Weights of a small GPT-style language model, trained from scratch on English Wikipedia: 2 heads of 64, rotary positions.
Each number is 500 + 50 x the weight over its row's rms, rounded and kept within 0 to 999. Layers, rows and columns count from 0. Numbers have three digits each. The size before them is the row's rms in percent of the matrix's.

# layer 6 attention output (transposed), 128x128, rms 0.137, rows 118-127, columns 64-127
107:512575452480542544555478515512506518458413564440499502442536466558543493451468555577589565467414465517467473504493468463550477532495495557435529496529470451604533464478477555445479486391549463
114:557456545560521507568476495456517536530446482457448495528479496516586440506455481412390553497452441506541528511506551549524559418480483479503449447527495524524467598599517481443520417532498516
098:450493508503479662529488478426502486544408482447497483371536491380445474578516379494469560444571501596560554502526569540445482561519496489559532463580503509510459487445495589546454528496488551
099:500521469397378503485411531582491473507549448408421528550525465499692481543474592519576524474500511467462531541441603615488486543495443552489510441503495515528539491526439460424560416550536511
101:483558440520461503531527503495449518407507496506431565437446549493552493499528497545611504516584489540434515408530419423468532501437425548563495478542444480596495492505476443517525517520507523
107:535556579491504552506483545445430494588544520464470491421552512505375490470464490665477519449477502545525523454549463571564539433499396569474525481560526413502478501469494592494514494546494520
096:493416528456523547515457556383481534505359491608501492534508483516449544571551511483569554504489515452544587580551419508489470448565530533516461535567446506551407518426562538462470456541543472
092:473489553563467611540439576409460503566487427440496492501429564399542476465513553534500514461565422569482533462555544496354430567561482493521464468521487449414521475529561572506481534494418498
080:580434602503462407512501484475460493496472535498406508493456498479422530614520502512551556520483447501517446499544511545448430482550427516557492482497481529584443420529437564565447558552503523
099:491427419568513538553500584519514479508552552583408535467451464503551531478589470481626503455516500489484507496503463507460514489451485533518553458526555470510511504468458543494462505414581461
# layer 6 attention value, 128x128, rms 0.109, rows 119-127, columns 64-127
095:583487566490561551571516535406464539503500577476489505593504513531502533429454563450423448526507562480608556583458484518469498501505496528427564491575561477441483548495429414464513507495501452
090:439435553403407467560410511488514467505410515518509495466485536527436515379473548540538434497497475577492505467538566417458403493548402478451505537523426556513465520425557547539511575499507506
094:512579466475446479455459529516430424410533493482514437546476464509569541440452596441582529502557531444419606514481415581524533532495474580463518444465566551520493541470435522516535522587612414
098:467477506575547448555484351464500510383497403520472531514496501538549488477592496520522495569551520546476473477545478480486510507509594484581454542358487487566493503545482508413622372513527573
096:454517566447478514509529521560455432562469495516427521517478455550449536514481464632535479502580521472523526455493508485553520497537544550527464498497503422444513465483454583426608458463531412
091:440493452441516548481583507428508465564448571578420466468513476485452571567559520497569539419541598371580579496518471516469469477551575468515435488532549582557491555474537562458506459463493480
089:446380534457502513493473522538475501490500502554567486516469612487457455449541458503476501486523458543456491426477438536504442508517498330445579449522479528405490579536488554432530598479504512
080:497494542511476618468486503460476589510483481429518485479535511528471542487469433435506503547486448399469482549526499449492450474514457531490483590596498546449460526452550557515421453487548508
098:489474484538506409540479460471471559520565468478480480489555482542501535428536477499534504503539535574517563569531566604585538568431488480551499388530470537418505500474460519480446446546497517
# layer 6 MLP up, 448x128, rms 0.189, rows 0-40, columns 64-127
097:465413519475573434570584469514475507513450433537450450588547569522421457563568602515545515558533475523446491410508494516478506484496543538534618515469566466607444425497475478550461504521473516
104:539497474570461524453466498493457532448480491482496551507491385478474548502552538527578471506436458492404473532621574501481614515503399482621491545531436523544505454484510475418455362452496514
092:402458454494453496532445451436440595567457553461438471496583528459461578458524496590529463514549547529535446621485603527496547524445530491474511593490421581500467446555518469506474499442496492
117:453454499429460556527511557520543442416502468525519475512453499477451543471552532519517430531464591576453540489467505529439507497471461475522536470470413464492480530483491419526431443488549488
096:508437482459522477477571564558587429526410508489452525466441518508457585446550522465599563520439501479480519514566485474502552438437560466549483466463367503511468469528522458482517547521500514
124:500501486513606494460569507514523493438419458525506496483444463590497492475489558463610516541506448497549460562641472522571402449464492518462547514530488438482449547510538424475514488498520446
098:470434499427401530501562559544467500502590455508544526615472474491414491572498572432484529452372482477517413576523433530509523464498553495497531606495514487468499540484580483536402473523446568
110:519369457432452528440495552432474533474458480481479442518524449476467436537506508556469546477546437594475436417535552429539516491466575533566550585523503543491522556635530443461519501557522481
114:524506464419516570565464444473508441437480473449472491436451522570490582489457456479448512523627520579499552544521526535596517509486533560542526474487483495486359359502503516509413436542472497
096:505559563440427495553490475453528523395506461566459520451520565438438604489516569543573438528519543525470592475531469543493436462423504448500446456477534533527472547459555513547476452549487495
102:525524494516509548626522456438470526477465513485579529497517552461461436506468509502492492426435502501476582498555406438572492538581468556463600541580406482489419528595543496602442508480538550
087:542438423576503542509461473547456511519517521533572568502494500537576443402544470465409491427555508485497495516518439452543450423531538482513491508484602528540599481556499457434467456383577503
100:566491496466537469481584436543426497385493438490452420490555470545657434466545515502491532416578477476516514472544546482490537499533601526443522565540542567479474455418569479464456564433475412
104:476532504535518502437403533450551487583597523499518462524603498460488562457471546488564492539492437519517470522546525446511525491435523414434453637506485518458473447511481558493560502415456546
099:530519588424584525429506539510511503459536395519496531526440501438489521465618430494569404496570573526566561439371418488499547525472540492614422491487529504530498503399498494514554495519472498
115:518531546405507523530524491492528464487549464483436507522538482584481494515402566470550494485517458443459462571538547463530509408551512582551489518531405419426582402487454465526476445571460526
083:487512582409629461511592491483528470451443498507538487483469535533559479478540463491564484489460459516484523509486485556469505429536510478508460443539494519425543534569537535513460407483573413
101:510484509398473561540495441419413455506527555503464513471504502391430600503475583558493455405492556530443458515533472559475502427461571518508439540546469484393524535459434518464430529481521533
106:477464415517464519563523574467474511542440444535540514482520537419499516502490526482533571446471568493564453503510477596514549541519594446470487522510497497541486421534536434533424509501521462
108:545554521453527570523536491504535506512470538542521482466457605514540506496424494528505515418542534465468507498568377476482458482555537415465504478508515406526458562517567501447413564492580595
092:454559480410493573484467519444430443449436494607467404502427490480481581544495484504508538533518429459564404416485516551496520441458447494563449556557479469516559520465447466513482514518505572
096:516499566454472532490524536596501452436496554551497512494471467553517578501442559509476394477494572489520521372515525510471543365551404455441507528517560485520508520520565517560411474361480545
113:431495496489384499444532608390461521531492483522575504571461515494482541504432493587518500433454498487439516453568529596495504446432563504491500487592459502483594459546495575439523463574490510
102:491499477380528495519468520477469539510444525563533500496515541472414510501471569520473443394476469548562603406532580427536502464494443472479491544492453570446524504540505403527501533531479511
096:470557481529552503370470485507522587481428449449490458528520436547513538568464438510545445440506474482517559546458496524564596457501607463484534506557467531385514438474487526513601435462514520
101:519528518444491447593570492519447414426501600546487516453515435571469589476496508523505459593557556479507487451430486407558496511513441545474507539505476496461571462431471522517434412511477484
093:534553513434465516494464561462485506409578498508513524592528503449539465512522529500545439461515586449427494500461541527566464595567386591494514553461410535482494427475525493480498422419477445
108:489540545533515558513512495554471476524528484496424453550528422471582483443536478591549481548518516532516604474445545533546563591469412550491488517549511526572600410501554529483522446463565502
081:513469565567545496597510640528512453451460548458433506427494482544558450534478495494480468497475432400443506470551469583356552507475410422533515516551497462520435554517499420522444430437468516
100:524447576460453502472595497485560471523555545409506549480559523551544422450443519518558453455495532545513507441562458451476428559521436500536347519462476579395499493410557500441473550428564485
098:549516541422420509490527401500550521480563546567578591431547526557501467488456488497471373527518517518566547408504568491531464448522487479471587446384473398453470554471479468466493459449449536
087:544542563549500457466542531355517619551488515616397472483449521471473506476522493519539464630437513548479582552563612461497538409505512578563535499459475415414523530493554411487498478477489470
101:417477524494487537547449516442564495531498533474459508491555527444533496454512472559521582516481458494479471507492446559549494475527541537568527520488462453437407533433435500501459508433477569
101:466572497484449555592537488549451479556534457455550529427441573524507536541546491477458451437443602494361517491524456569505480522484512576488423478519546421448518564461495490514624501540464570
106:511457422551594539518502538441452416560489550433549477604546468540458473490424539458603511453503515564482445401502473601511532456499499438549432508538521624512555422421561526419394433472497413
085:590538531538483525571504486504470472493530394514505558494501616447505498505526499459557548487438547538501460530512407501551638483517468492515546555434500520532446445503499388434435503398439591
090:552577493570553539485530585394425597508493464505472460463586465605520507442506533532541495477447495475507484499493564576487496510503506499421393494514516492495584516550537514485423559477492557
101:418566498460603515584469519431563443528425508459486500529377459588492510521492466495510508511515461503463572428451529511529423508463442555543474433497535513500478523528592489521506511526490533
097:471513581504459552482511519440569447450555508501559461551550562580519608447438418487514563497507481458367486569537428553595536567464405472555458445510481518470481429432519537468454488489433527
096:515509499518474489625445509422557541417463449424591510415515426530495552507533379455605413585527499498558585396481503470515541452566527457573506476496582464473523541497476525490497471507530470
113:494457466497543531526559510433464516399506537471490465459504501471559606523525483569549536682468463498560522516505454542515455483492588467537455409525434477518534533436567558527489509520524512
# layer 6 MLP down (transposed), 448x128, rms 0.101, rows 0-39, columns 64-127
086:554554516484569349452436563478483585443512448450492606479568503541468494464474492511478421608561537537495572479494491531500447506504449526473516430504555578538489473487505476470557470555484633
102:574517517481454473514474523483566474411467547447576509466502427463447547553466482362574529463494496546432486409499456448461481450463497553532563468507479422501477508561430538471436498539567451
084:416538514540559491457472498435556628481460481537409580445507560507493499532485576551486522488479465476556478475495511535527521570533493502500480519459484542573483627458523456573507563501557467
113:438524445475413480426509565464516527438487471518577446454489464465555525401487510513557545442494506550552514612507553509468446525463413510534512502533535532525457470484529499458519511488470525
098:503506467506525488470558594464546493479489516495520533390447465577452530493517542422467537524577561581527451471468455515588359431512508437462530552484547474484401515492594515491591575500492514
123:477527496503467495428466434478508481529514423603484507528562457482489494451444462619582528481416522462590473522487442559550522524538382525509512492489575532463554537524565424537483504533459491
100:602513495636444537483535464526549493467431519449475500339404420546474473508364523546509452476499534500549585472430510476530501543505513561469517425486484551509456556527494475475565525465516442
116:576576533475596518450513475485485552491444478500458474596525514578416544443449482502453409459489423562564500488576546456469629570492509561434527467487444469525568461514521440491548550453552466
106:535512517586573491441475610571510519505460464573482532494459403496514446444595483408472420541527494481427428493529446484461466537498358546482579396568628463516556460472457418475562523476491455
111:482612551584471484462542466551648542574519537514490504509487490477499445462458479531549461458454468403465484564496493504505542516537368487517551448525458492595366431500438539475336527442444550
111:565514538479542591530448463473481510452523470445592636528526499418408533475539437517489562370520502441583447402480505530469472581445518461412546492446457484462489515490451492506513500481532477
089:457429461489655433528502448498499491469448449445444529455491581530425412584510509574523517538512518516466436553455573592565465493505476553421502432499476426375509476510450516606510467571526471
094:520486462574526510513505451421562546482545450488568550416398495490480458548421491513365549489484530402450528498543528551459547525398507442534535437537533464504484544558497499504585520553551612
112:490449501398504460496550517455459525509466543567425533507544441569540535555490443468468479505479473507533496588497551429524450483572468555486453582520601594547534500465455689555554523418503440
091:412596512454471494329488409498472520490472537506533536527492521483471473584430487439451375499526447466457409519458477498479499389482477562481476559500477553495488511562574471459591519572479604
118:479524418451406536515461517491458502556491566526527496446469617415488496579516478457384445545440565538550511599473487492485644501483522448549402524611496461448541530475469525511500570459567462
087:476589441485363491445490503542442568502576488481470564455459574514502581544460579596474420452584518484521589545428421531382527505498503472522468527583551451448578470514547509439467603466595511
101:470516463506569521473534528524457440458519410410466559567448537517566420572521525452437535535545455493412441476550463477518403495418496482496460525569474460555487513462561417467492587550522505
107:475499455479506433481511520554520459455524468410531482588475435524473430523476524573495568597478463505547607446471384540583519526451494486482564537473520456487507395468447429476639528433553594
108:469509560583556507444478424467617525539531505575486477587472524406466550453518516494510528417533454594551503452473493432475559451510567547350582505409533519453536528438424552486584480449409518
100:504512438538542443489426574465554481495475501543431462479528579437507530566432405525581546597484532502490436470521537466546528479426478481507479519551473506549509454504529512584524497494505476
094:548499502442536435504518603574497504447541566544507440444454475598505463432524477506447430485553519488428525460467522528463517428557435354521415549533570569544463458512522439564491467472541521
115:580545474508601599404466445426528502477540480541461527455461542461490545485518490447401471563488491592550403470535526530545468526585481511493523501394546472485460463555526500451554470527449516
101:474433536487511504498541491547516458467512476464413562523504486467529441561510524579380422556481508466526555563496515564507592436422404514525469404548548543492436514526386504563407585493396488
099:439531488390509522500475527417506392513561564632407518484494499564528533495432534456452549486467469600473499539530466478504425505453496479561494619575502471551437406438510545490510446423504558
097:535417519565493537439477421530466522522532555537530533460392483506478436482554396338472509578546402566455563493533518497569472481434538463471525549497506459607509546445570479454487495534555459
088:533498499452565485517498512404444532474526493531423499397617403533536474578491537517556379486463476534499446566600524470411531477566500424420454579500493515445548487474518481491484546462668611
103:518427516532500468519594495538498472572495475497446577543537652436492386489554568535476423514494533476580421472585381436520521503519501452426526496519475487481481514548467397436615516491430603
077:592525418569445442532486412552550520449532452534503521445481535587431494437536514481425532548437627489517479509487564453533543485493441503547467577456508528580524529486526560463482518524520490
100:510460511533433411497498540512505498454514501444453522580543503528554402488420457473533402500436510437613504519398477491471437551433521552512469485508430544560453478472537456411571594452560488
089:480437429708566482439475533560449443487468436571449482463475530467488538525596547520474488511445532439513508469528474540509574500552576509513540449528520465500489542504464517475501522533553466
084:578489562561551391566464435476508454574503479427453505520511496559446554513496418449535443552407538572518508485509502553505564517441516521500523488513460469425546480521452583433433513442457561
110:485537473461499562557527598414414556494468506551449490511459544492468465590463518429472520518579476441603503423490518456507416503493466506448514469496491446555480543532610567538461590412552411
100:581452430504538557529478482439511512578535443593640484578537441458559453514572491485485501482424498495507534513472507468330635528545521553432512488526533554546500547434501495527481438556483485
102:493494460512551418460431543608449490476456496476480557518567516489454430555575599498580481537390468453465510487503482481506513455427498560509607518509586522473562476393438526435522468540549413
087:388525512518469494493436508488465465595521550554484543479504526526538482442475480601483479478588513536475593538459522444545557538492498620582575528547525575504522453458495493532604463447558523
097:509522528512524498444531493405481531525500647485574533530518467548543480528538527526578510461479573497482474486544486475471431528444409622521525505489511503524527479506448494639479572480449412
102:464481499435561549503480496460468439500521459493542580497563513518427387486492478535578452490601510481553501495453449522490531514527554470570539435390510597575504495477416444509525525524476456
104:437548482549446492415529507505534518529495425490488500614472517562401502480428438495528592431545477505486485452524470499638444501472472448539449494438510567515558605482448444420624557486496446
096:564547563486479444477534485539647515571496484518422506565479516481503446475568483489571625515498528422477464444433522458391545483514511582444600473453539484495557444489451537450534486434603558